Part of a small language model's weights.
Architecture: LayerNorm before each block, learned residual scales.
Training: a variant of Muon for these matrices, 228M tokens.
Each number is 500 + 50 x the weight over the matrix's rms, rounded and kept within 0 to 999. Layers, rows and columns count from 0. Numbers have three digits each.

# down: layer 3 MLP down (transposed), 512x256, rms 0.194, rows 274-308, columns 0-127
# gate: layer 3 MLP gate, 512x256, rms 0.196, rows 275-309, columns 0-127
# up: layer 3 MLP up, 512x256, rms 0.204, rows 275-309, columns 0-127
down274:467534569499540504401592432595508432525552486586519459468427513534486518413519488583451459590601450446522567549401505547497472503474467560545476490540485503428525515439509591556474587458500524547540531518521493476514475457494447468434490413519485557453481463498450438540495497528447596467558508564462442438512417512423572483476402470542560476528481502507528505490522515522513541482524
gate275:513528494504511438499482521453589622505448588514471455488508459445580533529424473519540533446554459547489407482499489561515443559582585574535523576550486430545567493477558415528436486493519532497497513512506459586542536471549477500448486474495512487501312401485463488487446537452435517429523537415479480550479553561478532560442560429464494448544461459536421438528423509490545551445568
up275:480569504554561417388480580501575504467487449547502513587453492374439526467596533484531456522520565626505543499552421524456502406482543611374496603566549434413484430482552521372557567448528502546508494436466501526488399436444528476486510538455473431518534460555457576457508517473545462527437493462541547439503499465517567537531477505438483478528387551537464602452520505587590580487545
down275:524442544537525529437503426614474441544479450415433511592458518486455479531448528461500502500487426506515567492605553508464523381524462514514461505527553400463500569511602479469476438519525513547522510559503517488541425462477473509572587524483451447594464583482456605452578441464535466584589521545528494447475502466560497545521442563589539392430461529404564531498593434560488464438469
gate276:516499470577529489464535363430446491437476491557566540427462434526526579501491586434531477500479464451517472472488570453590534576463468437556382494556454475507528549459494586501460617494571434579491465426493472462472564533510544485499491500596495437528565446472536499509492544555495493492417533489501520566541546557609532545439497383503491436434493520580535475504493415509458470427572
up276:480488463490439516510536541505472548481619588426469470532497492549510435507474509520605555454600508510427438533586533368510416635407539548450557510538475440439397466541546513448479549519523510508543425477409554520470506527490480558437509500450553481557455463516548473485503476529495492552461428502597518498486504523534560522482512439459481538470457538539537536491522488529384512481506
down276:422475495513511566436502450542491416600456533525578529496491426519457501497438536552493417514490555474478390569532511384457446540436486514450528415513596531435508530524458482544580471532527531481500447475447488396485500467517461493422536445518535557574469464501494484441443517446572473419494428490564507515454423496534576545558465457501493522457446487419512598430479524554538487560470
gate277:528454560540468504528521531548621522479539509480663502577556492495481493420499509532447578487432484589476477536467514471554499550472510484510437490444561555421509570432528483473539569499580563420554469433571517476583464532445401453594535533391511469440431540437503452518552464523561497501480600545468507475506512464454428509539523481528627506498432599490561468505553574537523467487507
up277:526511536468412453442475495449436537526483504495555492462459484423475549535417460550672507529534454427569448512471470482506457555459491502449524513531471533529562474467574456569414476497420462473433570456444543471396409514575593555523442536603445512551513454562510574524506537398552489460604549486503443517495488526546532538483534493527515457545611516543488487443510493534444536470490
down277:512562521517541416465463403588580431465444465499445460525506456472505448438478430483391544477389501552587497417499487513462497503463498501452524514518468515516547457516546577441522508569474476503411447500549484521488488510614499480656464516454392564567430559433552515462549564516526517526551486440471558426469506531481399564496524536570496499539582536398577463509450596466445552452531
gate278:520553471560536482550454511573688581440463481542531355559578474513495566569375455568443495481543459437527509482551479420578481519511498546569570560554571439476546494515466492464460504531477558467536494579537514544502498549554485453526476500545481581504410459592586440527592466545515499486505532501440449460372587484476573437517472512477547476457546466465519523491495425517425494500537
up278:439556518487484366537450551458435523514488471572562474524499427540540462486513554533513489457514494443497436509408539562469429537557483508563455483418523529532527530464455562460523531531474478492481527501504569470571466549518474466477355558442503417557546519503511519497555498566446483564543450491466418495530472469571423533532631496528511567513542460586443483493416586439534431556441
down278:554490570539473503492419511470538568501461474506454497465525515482513514432543439488518573502506493398471522452574545428514430563518493514559556480556544487466545538502560601486547508557372529502422441533437475504492474483501436447457429576444491474580591386602473587517453466526466435530530404520482435539463513411626460474478506475500493545437505494585442533560448587461430428591490
gate279:620465483572507535486520498524527532525501456460533552475533532587456396500478512567500516519523513572512538499527495526589543516474455434528468496501546609469581537454421449477576505523517491555492527505498503450620587528440488438486547428385398408440485615526447462496501415501480588538419426424432497564510472444478532511525545512550616508476461566466435436360494523465439461439432
up279:445527509478518510500524512347547503502478448466514460497587613490537389535426463526441482550491506462531610514576469578623382498471504503567476534536443489504477508419494477402510452621598484410523507439429523479505563523488488574493537514467456603525385524466549508508478486466454531519452455517481566432581512461451457438557571567423458441471544405495470470474584404530504475557473
down279:508492582412348511530431425441520537424488519540503502486447446382616480570525364443503482565498563500497489513486519547375475509622483507511454477500452498442534469479530514439448393502427475484537509527544458525458544511557381432483552448492528480450410576473578574543443480565471423416461507551448533534580567471559592572532466458431558421530431497480498551497534507467487463575557
gate280:547541506398411530584463400483537519496562512484428484505546541463446541456516485579557482540381392469551631539479496570568487497488520479453489405520554508476477506436482459593442472522462489570495556560523515488509574452474576584502459526524404456547515540577606519425557542561468642555521473441506556380434488515569415553516484505476473485500518456535404421435537505514451485570469
up280:497480428500496598512457460483580557423468441585561487468475432453475398587569611478510555479464534588531507445562568579492444448549530512447605531552479515476511515388503551456617439441680490514562411471480594499540553518516495490468503425428545504547541523480511478602544465461551489539593496410518502454455420514479527535455443445551522500523591507444539485491572398482484422566504
down280:471502455533524467539581444501525490424612570486474485452485589482587477385488512502495403548424619416472432399450484510422389513568572512502511505490602574578528527404492539526528522550480594534552513439477468513585549528440547452565537483497511454576476497466506437534460636461455577490469543588443524476478456515467469483433442548475444556512530471540410514540460541416492432570469
gate281:426420493474413573547457513522471551553521521494531505460517490538507523515532491496550458450560559467508509503441433476515520467599493497363495508435549467453490548565518500608539480515511404575471443554585464566525599437494572563508556581493550572420475507535550518460614513497460461484513489393503560524559487459429593501427512532435516480554536491522420487523482537567473529441502
up281:518485502546421413430622560476489618448508548580507516493519494485477420453449575579460556513509537470483564443498525542541471473488468444537562505547462526499430399452562435434518531411449422430511466504419532489561512484443426448469469473516651430446487515471480488517426401510470504412484518573385524440516417495553524507477515454553510526506465489504617390485494465481528562446516
down281:545511411518536495485457490560513499527561463418561526510455525492479587472529542457413547536376505529467486456438521482579499534430456460448468582438468527541409519488514579512559475444527480511442621460573491456472483486554480548497519460483499468545486477529563578402482528554488518580541507427523549514556497542454470519528438515465541404574541568524478596464470416551524413459523
gate282:448509492573468486555591528517537432469539542461563479523457441467646453444466487515499427606442529549536514475467501531464465363493565452399485473615460529504444536510478565497418464646590426420487571469603542451516491593528502581549510519469418505494493444508516534569455550530503517411463551483576517547510555442503521572536544457531582564510509433562531404505420414518546612453395
up282:366478552601526502569550496466585479463484424588471529515490444500505468516455547579441506476534538521521477586516449508503474444493510403500514561358508470541499544585481432589500480481554558517506559487473590517544520571589468529458488492512519467416532594472496529534468506494494532488434544391553472490527548479487452588506478545444520421636478530511447515460413533447547512476451
down282:446572473521496535541561483497559508557505450572430404464448532517513506400479544513544490508422447397471510483487486585504530455486496488519506530557552459451448488535429480546610475584504455478464496503524615483458542478497502554407541538563525561552503545478452558509469499468460471443501515423585499523605503534451455469514522602455509481483576437437393575509489467486488511469518
gate283:539416514649421519481484455574483526693512522512552467532581496559557543589485563486589616551404543526469587504530519456480507518521465566499489407461476588457562530601466520485540582490525479496426529461562502467525447440494442500548562449446409479530556459546538531478555392501477473507559485531519429466546528574488462421460531424538459501380498447490521572501548548571487373409586
up283:534516582514473524536536495465532478496491488521587439459442447479578451459572545560572486502515456546612476431513542491480486519562543454510554475467525512450475502579501475433466524513426399482617466486512504467551493572515576553470539443486450505554547406438574407460457452500458520465601421511542528476531446454473458529624552565548436500443498499538502489436614504523423474520568
down283:542502522492461425473453448421526536567425477399522593515525529427501554508537531459529512482496520463542508514547519464452421495475547641574497547499532527464535482557475528471445600541463428494445500446519416585465479427468453571529467501500469535458486472494507453490413546525466417559529526470560482481513567526530533555412396476473408541469511535498500470491501464551498500500540
gate284:571520517514585508513500452457522496550566456506471555544462539435451557438478465531476456529523551467490580563510503432560530558426480493468445489507555513428466482510580475518510503495543585517466515421569436477434491489486475515455544511407534437543416505537423507387576615466440434573473411437359453531509450509507545530508607523535429450534423508588512470468441432470556452428483
up284:493546511527602452495461513422476494457493484558501441581453442580499528503550594566561548492573534600489429516419520505489451544372499542507550479533475594447527443481572496543466409499551579514514487428466536507594519517512470458529475457443486392453556502488453411368536537534511468493563505451463527547464530418439481543528529518528489553529484483562466449557437542526530584510447
down284:464526496519505538509452456533519499582548351518494489528425521501515411540536426475470456556519426509405435534521458487491471470499551465511546492573598444554532438505457382460473500539528442474559593546564490529601577474613487567570478583431502446554527461507451547470575533409498440468491508543536500476513447494508541515584457462526473466422558490468371502475547475535452460501408
gate285:562451482504350523477541441477494455488441510554581528508509572561524498477457463556534477491458498454495405418440468555490506550504530448473464524515590517495500462592481483535522561429407560448522479570527446533526451519457471490510484506523542529509495587577545548483516550472454486513535504459465511529594618481439499491508557440434392593500386529454514501498544517478534489511522
up285:559502464480460497533537495486477463502504545522496554575477521526492470452548513556405482500491418451412471599521441588489525526458551410467551552544510540459525482521465454479551483479450482525473491559568532473499427618485538519443593554503520498460440516534430448478535534513444544492553553457435445457588552500560499554472556486455432514471434472485497613551549533486446530574451
down285:497499474441511587562409400380540486480475569507530468487490470519571479470479509542539577489536513452515435491523526453538559463465473540493468491468448503486473509495512535571522513507483463514429490471527446509446565519517467467537534490519490485482581542573530539513519478499493471509435483480483464476492509408370521476498489448562531505466517627484459461438387500486479619509496
gate286:507558560513439452475585564534481596464539489488562527500523520473549472493491558680475447434432530467494486562477497514432503434452503478475433492539465426426533545516481436465555483494467496454498526542413516467474539484531534517379546455465448499538458569472414473468573560425487526536613572437450577415476490615485449535409477534484419562554553552539557447566537484470532540412459
up286:456479464447650488457539443440464550509433466511551506508504478442520552542519496526568484427499559512392505462504513504519525396574456481468511432579491512449489461426529459494516523521489516548497499452467480483488512397502530524458438545465503464531546613474505462497460452520456582547561501454430515482497496480505552539440488462524461505588425495492462542557503571474471477402407
down286:487516552508394508398503566591550583585544484441472619554499513558524624417418428535577447320491449495473514477565498359442453548500489509553418495522512606394421466510525459443580576514493473487436468500477523469537512475562512492482445460483576538481492509518477544453536572526451530540520501465522433415410495501561483434497392515498458515571509515463429529486590500420475494511474
gate287:487622547419510575510477545504494469446502547516495472538429497413474420463495536495479570505599454575560527601486577505557522565512526400406493445520524493468578472498472583457487395525457511447460556508502417452374437529418445486478581586414501418600512529453584446514474448536552530519524545507481501444437511500408515468434476489522491413430424509572486519494471442423512421519537
up287:429427541601544483478450516491531500526543372464505524501512510575620463469550492379492438549504441444490545430486499509529502406573530533539474463535437541519489475393489519557490482521582529561494463481452578492533490437516529453505407483539545472446453417485415523430528593480407579441396523557444441549542500540536623569478464452516472504453431392466520463460570451434477497364454
down287:608466447522481412472575446472501486540469568504487468450578552544505499532449489566529479397479482464499520422499466462555500520495476528437503469459579472463463579489518404531504562536569485485414582433473390462529618453566484449395600460447541477457444490487575497550466494527531511438556510549440559601510498522527485530504547527475532539446489440488410506525549554459486480469437
gate288:530545536563487537579592558466522545482561536371560527527504462522488445573513569478509488529548446509530434528502553456466582464447454443502450458513594475613541535402504546603473474537544519397484586531544543494545555478425470609447376513519499559540505543454501531496532435399498513540504553423494388458596485454564514487449510428551514525484498468505495525548574551489427506450487
up288:465584538561499422527445422564545535478466396672604593485495422577520454551477526497486522549482420492453475596505419417461520394545468487480440436474475503514444512547513479458527512502514555540468512532576573525522505420524476391530427541516423550532565419493508470498478571500456426520455455463496460492454598524626485457586510480528541538519478494476529510551579503489508534490584
down288:468492459461527513453576452541466444566465396551603482583438414538441537454522512531463455501499477532394508604415454519451463454507473366475481437457517473534489455392569442509457529532440490593507498472504544525481579582487503453467506464513452497554499500566485469561584513526526504515507470445418527619528483615466491518520496522461504394441532522486483546492519544442499549524520
gate289:402494538501488562426476463497552460403532583544498473522545494501434531423432643447506464425597468403483564555500462505429457454558477481486568513640445549516449549510594503506576538432457614586561547570467476580548536539552510473521458557411482522572520530462511525464513507387503505537544457572478549467462435498517520405539486581520477482602581490486597516604543546475541463513545
up289:472549501453498488464398517521554442499522449496545476529473587556524430426441534405515514461612487492459503443437480398490438496518432507553471519484451581590579551553501469556487478434380518609492546603397501487540521440612526386434487597420461466465546508543576540523511456481465457451510433483559508441411515516497436511553517543456449562595480456405511514520432522516494524424552
down289:586542527544536489581548504438563431578516582489532470483535416479561492478561496424505517495522564531507465458460499466451481499473472495482520467463508518494510576450466494613418410532590447491488461569580388560477448497537439416538559476404574435443542454539500534467386464494487539505452503454553509525510522530529542573567548500473473472529473520444473541415491458610475427574592
gate290:568491564598496399557663480427473434374531461476552542608467577493466531491471458509394428493532541564565484523611515453480492482488537458503459404515591430555486494482519424527481542468361509465442505456505506419533514431502470492596390518573471510546518500469440490545541452428474421558521559530514529524470590480508481452525513454439426504567567508398548484486479555461483456493539
up290:520530547522575388568483457520457485424529511545459456536433477465499479475526516501516534568518493481506482597506468509550430480434462501548495499509498498423548539466417504540479504496523412486469537541568415570589550564555574386527421510481487486481459549464477620520545529439591477522559517493486562452506582469476483507454525441574436511485477483526579501511447440595473540485528
down290:485501533447504414434539600461484459511457509509581637548557558506481629561586485531546505554466441522583481457493464554486461542458548405460477531446494558483516466547507554429530489466580491462490582536463557461465447411392525504451576510514515538500500487467536542465475469582551519461466481469523372507545442585420492506567423477606427526517465497511516539454510455495482569511482
gate291:497516456528563563460585508568520415463564506560550459558507441422549484499538467472479504443495446534497594510457509486537465485591501546451469507431644560551457446540425495473508509497494455515544546493505540431603495513440503377535503507553579501487405478502455389555467398439508422531481548602521497504529577526498482488457552587551496564572509482561445491496477483545539610516428
up291:423416505495532495460543465574579529524539416493513499587487491480551452478492497389473597471539527479439560472507506542451451595551521559544491510447494489502491554516518538572516463531543456537465437494574476470473515553447505509580473532578463557545405496528436510449512500487439535467467486500425537538511593552519389482522428465603526471599524518494445619587530486606463494449565
down291:582555426569569505544586587465483488519378479441519500486557512521556479496494452457464526432440498467428586464505454518467533531430505489473373559519469458492494481507572557558439480481436597487480615438573476531493509476506449513543509538534431456396495549500425533410433508481603535508514567542652591426534463512457480594492481535571498441508500549544462460486482518520406530458463
gate292:532469455536415510532470467558459510595476463454498468535498465447508418479454445502493502527440476518503498519476479460523485485431532515467595436483494507566610494595490565525457550487487547491486502396546423445467562527617495532510445439579456539437445521523527541567519440550476489446475545505537565497595616599478511478488520434533545455558536604525528455512515505454575557482469
up292:519496552439526450634490561477486525445513497441546542460429490615511480518449566473476492495528429535484512536539562485455503464530599509542457509455434417537461435523497527532535489434475511422569451536562541515523453552480489480392448541535567636546560408477447495537473512454528511485552471516540425465431525416536478497527607494480553451459561363510492445498452431573554487578465
down292:576513600497513453449470501524456517485447496369650554481479553522489449521515441460481477556471547557510441494419588463481502441488559517494470560370451467566492491552530503542454560509430540539618473473542516479456515550536409565555433546496506482531527531505581517516482470500519500449437517418498419462463521426499455479587500576541475459568516551596594448484393514487431565538587
gate293:436462553487429502607552527495457531503510415494537416428555434452515470467508576520511430508492507491522450450522474491463545419482407500462473588544552408575461527512465559415427531575534447453495499514521553493484467520419457524416552495450531500536467512608525452411462582548648495562457571529504554516494561472437494480464396499497504486515587453591517434560466402519475568489585
up293:547572467541468447459534567498516530459499518512508495566540418608576540491501496425523578540406520446477490467498531480431527532516512451419496509586415464461428409500478463451539495552576535487497486490509528561495451501568506451471546524500452510534474508496620543440526512506629420559441496505425476515448464583494537484558513448522528560482486547407473518503381550581476426513544
down293:534442509528539512458517471525644488399481468497577417545495463536448541414470535488456439482541670458463432402538500557542478437498428558483476504525541477525460423425502541527569413344505516449561403429457467442493493440506574570510493533534506403470574544497462543454487458561363473432542492489542479523427421546529523612470589540471519505489549553468547464500524546568452556525498
gate294:467388468477450491513462484427515498512448549492484473518415514587462500453465542405515503515438514516567499464692482468450475509441425539531462428476604474449520497585508569528466495513416392577530513440528496487458428543522461519520512448391528514624398513536551476539496423466503475522535479527497587435560631487483514506499456502483540409474565433610514509488497547491497455533522
up294:418446503508522570470550470460421448373502406476512457554505558460488454497473512529488440544518479480611517452456458481517535520540560529481515511516537473464456528517372537478512499514506521541454490506575431519549526457494546502454448492452502488394504520597529516511481567448471475490521525526524568486549512504492520498436605518461569451538487508513482414498530503528589603513576
down294:612491435452541571530499490408480548516478536514495513588439471489559463490558542592483582565455533513505570513476497462506463446501408454560427506450420505473480520446406535449482521491527526463499474399503508549566415478560566551482505434481468531509480532482602538524502512460488405509465424444421575440518514474504495490507579545524482590592505510552458464495493514542450383478505
gate295:405504424536413439436497488541533571440436562488475535564515469539625486567554487523514552499535526520450448469569436528478455562446414480486489506535514457475544504523468526522573448478509543571540466489565523434579441578586607598560567429524453520496540508612424551637510522497440426548490502462486591553495502521504567565481500550549444505444497532449470528550431493553450449545474
up295:529470526451571520450494526502477612613549555519509436538506482544505457498553439473501524602558441564445412553479405512560448637593459506426527472480454531478430506540513498553609638475472516410456488402550556498469425406490551482505556470513531302454438464501503499482513521558532588522517456501507416508457391488438492462532387442514518509572529501533399436515548482536426530541452
down295:488568469503550504549511540559487504566571479462479510438402548555439516480408434532490568513584591528542492502524554514499568569505495513534419485492533556569509507553502535467537515447548554474513493600587493438459612423488398372542495557375463478443431527471491394494489499411551514458455461461497470458417501607434532495468480509562556452529538449494556475465511554489557548545510
gate296:480523494470484520467488459602410468479496473511485422454488489532491623559427525482492430544505456514446419527471461540517510500465551614504553496565458373453469599467463419480598474506417497593526412552516535563555479482521475411507503552571519568581495525481445482511454481408580537465505575547518535532470481476491457535403500597620558479512472460469488504507512495576416599478506
up296:469583446439472534486552515444557524422504457485470569578524599500521464582436571516401438529538593470414472429464488531485530441508482492534567481542456499467563464518564531421492547481498574543474444580473455562505565451535419463372459492486595514514493484506482411561599460456504586469443536517423495472479546483444425469465415538512478470502495457429435488494511502443542616536545
down296:445461499540542468519457542496458464452493485423509471551547466500503539551513583467366547501503510454415552522548418471432489533441495612471517530384433467448504525464483510510585493472510509459560542522540476525480525570450504591544459517544460495549441538552615510523472349424597487495570574461559472475497517494524454532498463464497416469455576520481548514544546436477491476488506
gate297:400553464495587430408550539602515572433517559444527461539464439603532475489424491468535518543534494435575491437562532408535608483443457458555452481612493462542523431525436438483545483567465454506547524517548471520492494525479554542444504418494520468566535501527428458524520502467502506633499516489510531477512535436537504527541500447418424468470463609511545539469395502604604580539524
up297:578569500544491436524511430521447533604572384561505469534575499542482486438580498508442506462471417492519439554403468436446458538467578436452559548531521452433510494469479573504582530512440561445469489437474488582517538487446439444532458504564507426565506501522538591469458495509594492407460511485484468474515508475493588492501518546580597470415544549426440542573613546467485458501473
down297:423537480504435418439450510546500507513467463509508555424440521545533470560544532553558460419526425552568475446521542465476558480513470483453491484555536609506438556507487445485534447503453560486462539488480449547574398538392452503402484530454529463529482491435563516492480548450463463515476564500433470488416482507505554504542420539477575586531503516516486478551470564574455457529536
gate298:518526513440481425549499500485532452513518394433472553637548436581587493574572557535458520472506487524530510473493480414373459601528503519536510539565449532619491488484559544535469504502531487519468536454461546594461438537491585573495528511448503533355511525580607526427357479609452467529428450505438520525568485531518432404545456510506565522559518519483560490444450576522394518490515
up298:478462547447443461530461491498427409425493552520612511578480490466562548467518443481411545553508496437458451521500446517501493593491529490420465577581478539453464424521606529458454473485552490448583549367466409532572470570500503538499459497421521509502487504488394562473553421502439446504442530478523465567520409499544518512513547534497558628634529563516534440460521610459387469462436
down298:566519477513517498458458448478451415577510498559500557503385425565559508537474486512462487558449581491406539563509478614467503554510498551430488555467529543534479495479500428502531546482529430436495411401524485565542472566487406526422478569625414496412458547499475584454513500484493495439427650508569554510487493424490489502547560455455500543555441532497489486553533519438586516481378
gate299:436476472529523493526493470498452508532464511520472583538481546583454468482498376608454443550554490539403582444537533470470435454463489597570479516565564431498495536460622533554556538497501565456523537524490494511502640618534489478469446562450449535442503536500470465538493499506438514511458451510582435529525464518559563539410537535450512612458475375484420453458407576572535465430487
up299:516488484573568566510507557521510536501497453470496579528506532515447433496494578450535512570450479496487469471444576501500492527494444550445561523546491526467490548490525418439550391532482515476529493572543582390476493462399459444436571552502584538430570493474456443458502562464515510504476534502462576605521426482499550438530481470542551517367405537437496459553474430512473511457566
down299:513565429537468482451406545495521523493522585432478475426462441437478533498385550443424501496534555674590526426411562459566545478469500498567544536426458456589540563455376487481519463465390521548501539465536480557547433532419464541416501490482523538558522471577543537567457541553474528511430443506394540440540471501524421492593498446459510529468532594531558601471451474444550472454473
gate300:564399537447389575389451524554519483400399582454436549474475525465491507454474543430514498520573508558456524429570478569592515494402521527518502505507606438506534569516625454531514520547506535438520513522525505416451430462561444496497568500492557486501542424506445506549528481432592552477468483449541562513524436539494551502534525506473518488511553418497494501436509571434586574576476
up300:514526453511570540524471514459508526566506573367480547483527435526556548497460605483444467516472532503487499422465493520470501601535473480470544556538553514492505565510444430562506496514608479616438491432487466539557464555440460465492492543439401496475501439578532468529537430566486497531460546526374487502500521465531517488538535513563496445533442403506499563410516526501500558529489
down300:580467574511536488484464461507551452371570550524485596439582510403500452453564521574472480497530527505390514528485429540477416519416532536505510527476426481457556500453498470501531440492438485550574514419517464497488537518521597453516525464505476456557522569510438520387557395640504557391477414429450564488558463497490491510555463501480487567477417480483443533444538542468479528512401
gate301:568529418495466485418513504586522537537515524544547507490446496538481575477468579565484502484522544429520498497592591463537631548495535483565491451480541448503531479519578502445533492456498481503444549570594588517498457460386512493443614497459601539509409533458588602508505509531537588537468598533587526426544516491474426498527447577428473411474519472463471500535495518445505554440453
up301:508578505478488505403456504497426575519512526555492511563476479516430513434489506526513480454558584545446432479528519447485518516542518506427487482499555612494439446445429521526470508504529563488435533476581578437491511508441444566489560488455542566503440464512533525507501512560497502560520563530602550471509511493479519531561497529388534459572525466512437516476502590471454524510481
down301:482580550482549547464414507491509474574550542528505508526451472470559521486499511509434410557526533461490469479534544548497427510479484515485575401518437469474545497564419513573577527504478475584483532492591561534521500448471514390544465615509545550491558486475538560491468530515482500504487481536579453456552559571507519579521516551421470398484578509457596422600552495506550493441495
gate302:461543493512452508530497506492428524491519437466514534526475477598426415464538450481518537435527473483528524493438526499548369424463430474521536496539541511460506583450511523534477450526476518520518477492432580389569497533531450562569481440496591500519447499478393486644564446552494460526445505499504565379555552521594444585553536551606489537513474409448487526513521416544522499445498
up302:527514419478476485517452374430511516471540523571642539498510421505496396487541565541435505473537538482486568484540524576557477567439478562419529448544485543587447455454454596545518475474458510525455460483516554475452467497488525471592501565498483444500493399450472582435485560560516453607529499535490500579591570455475544456522455442438491480458479545496496475458427489539467514513569
down302:487521575454522481527556601527558478451463489528476590489508409428472488458548499564466465373519495437510466486438487400482514567450488573448501505599623505566485443510458462519442393530540443419528471487449469486548537530544534457572511462498545484449463513534556442483386499537574564514535568447530562486525454549482515457491469563511516450405547486495520493418514416490443548483511
gate303:542567479456526490563481539622484565426507513434532523514528656433463550510469499534427450526486423557467555421484517453451460527545430490515449532520544567378517486544459481525519473495602497550486449521509506487585472443524451560584495449543506492492510536454486423499448559426485516444501490539515469475448454594451534473385550462454460521496492462534428446454440517502428447459548
up303:510565527458457477533475458455388418552481447530416526582475441587534462577498527465504525506593540532519375537499471488569538476431600532501464473468476489631509512470463542479541572490539534505495454483509344416461567538458640441454496541467509506460502464499511503526575468483600557526547509463583502506516585470494495524519545503598551416458468521487541505508543501515563494551434
down303:488519459401457476462583491621478550463512435439393530451550467531518397540546604487484483477497501576553472484492532430556470566542478430553457565450490531602459557467536513523494556557498508479457454478477501475486501543481493519578418517389507545524464461447461490640474456552520501555383487592598542550512538470519500436490507472513482514518535520561634518488524522504518542439509
gate304:598577508493535511560498496498523448489478441492548532625493489532434434551468429529449424439530485454486471481457486483458406539562468521476431459524455546487530527580471480471486527546496448490478454588544609525578549475521506548492531546637411515491438460528489563542536496479485435445516472510474516475517508503410381512489431572511456539472447463505483445456515483613519528536463
up304:462600484521415479455487467504516475495509456543452497457425553395433556524478428508513393511490529459584436423477447528524524507535517517525507538571533534549493411554424426423468518561490593539491520482522480484464528583521513568538453417472520467528450547518465520528421511496507467525557515529589484543496474574485553503506578572536502400548510513471487462529473530584540485564503
down304:580491540524501451447518409498582551510512534437586511431469487417582514469474500518481403459509427516590437592527429550486446497500514483598529475519553560538468500563529414482466490641594543501580564489518494511452433485567537512538510425418564506436448464492517618506467519463448466510508510474506510561496508511517608464466497504414541456504521441526606477448500496546558537528441
gate305:522517479533451452411487449548516456558377421594552456514543435440508455485608465507485505565451546513496519459547502536567580538435477458464527533481464513517601528408424428480555582434449538427535510508484461506594560453410496445477585501604535498523470532414554608518535467530527585508469510495426558522513452525428560557445528582497546513550550552496443480487584426558433544422456
up305:400458496520486496493443467551534498487533467489426441525486544514526540524480572531521511517535455482473492519529585451434465554436489562408561383530525546541456421574543504495535570500476585586573419532507481451473524540599538477499516503498426514494524439519475431479583496494458525513447507531459600490510505505442557472619505585438440571508575570493491491534507424477524565507449
down305:545600529484478520530508472529522502518403579500418522605541505445485493510474474491583464572511489492453539497518504477583514586429474467577468420509575490442542487505503440599526516508540527439573396487521445435550496487523501467565551407438469511570550496489497508534442562482573481384525572477425474523502459439527508478526460517508524525452560500525520497436527416566560508473475
gate306:512539512489541576400456466495504502479486558483446452435507426497467521477470450485543472490447495545513465463533499599469458561500516505514552504489489513490521540476477487464512548543486515473534416583568595481526568531414480547457453481401509424475538442545511444469467523471477560582531569513591508507487555452547548511480474415476483501470561504493535585492461465576455490463525
up306:376437465547408459440554529533514545462429531450371545534431415496478514593521517503427483535487537545511455520474522548559498531567539462491490400468496538452434453539512577509492509530582558582450423456545497562447465444575441515508608525510465499470506519415504490456580375452453523377565463515513555559526525509466481468410494510509548479457536517475557432516523520542511501440545
down306:526509558490578484488541492500474421551444478510472478524458538479496503525467463440531593503441454472511531541504400482515488470534450507513605392567505453437539440548506502478465498506516538473512482539403478580532550364438546432494466489506543500648476477540527588492494451549550571550502537567534517579444516691447516578549547463577445480509451494490505458467457428444527528485457
gate307:533479563446427397589579535552566457441507488600527522564543548529475529532489423589421535439540462484448467429450476530519494482475434529471524527491471490536438539566429567505540400524532492472483512582522482413495585545456453519546489465548558478470511470409548543443476579488535528534496431567465512593594583437486546507467499463522474546603446468561512560461485497515578413537550
up307:429533461502431518457563480577498450549491424583499500510400499443533431447490517493600455528507437493523512499568534477454468480556512607496462522425596446523482499416556470523497567517514523504549558465503587599496478502562519431413475502605512496487455448445484598549534428574474530448523495381524542500413560468578493492528452442416480577472522472388495487519552480537402596423473
down307:429435553498588448448511476480509463482483526513551469509435492427416510478450480476548503535532541455494488517542556514510460548546472557504534560490447439451515433482433512552532515443425511580484492516499463474499508506591513533440521538459550420480455471450553557520538522455428521493466428528453498429527482438473558429506470490583593516508496389553546558433480480478510447460543
gate308:629513370512525449468468560335446402462578512485622542526517484463545575579509535493533523463504471339523497533512481495571498430417529528579509526488639550512530512500512554480351484541503470540527480547477537453574551561487530520531567551487472471508586455488527499436520468547536519346433466452498508491595471457456525528522434488493535475559495505477427510508423454471543469536515
up308:534593455426506482506506567385479534426465522354650512505584463553526486551425537486440515482512461290522500542535463503632482518398436666439440563514481560492469510457504536545335499557497397587450569518419491428464522465441527529528541439526462519479492513558551559517446479587573538449515502558520512519488467437495505502481461432552566431582469546552369436560477546482467411553474
down308:611452491521563505532578446190480429457480525591458441547422529432511446497485554490518456531507537268521470487556483436545573494447431453483429482456495501515548519518524534494524538464463539524556488534508488478510555499454443475497512472609522554518624523461538475538587485431506545443537518531517480590622481402579513474562493500474530524515484459402538537430501528458527553496521
gate309:520546534519473482432518497506531499456589525447446476482445483499588493467504438521463494518496555541442502520537472471489480556543531479588391412461553463502550453519526516489500539447519468424446538563530480512582457512502380622515627419534561515477600528534531319400368623492522581517396530489414526488572506495501382459535503507545478528455537500444516559426462540538507442560572
up309:529513521539569414484607474517501574562557434554479528446526422453465464461554443453561562589467483487518463475521516427588428446475567545492552486398611584472581531575479561542589471452552537543494480473444407485498515431554498560482411468496492528512570530606430535446450512476502473529353513476474488602540475435527433547433360569549436450511443447445474417416499395477385480529517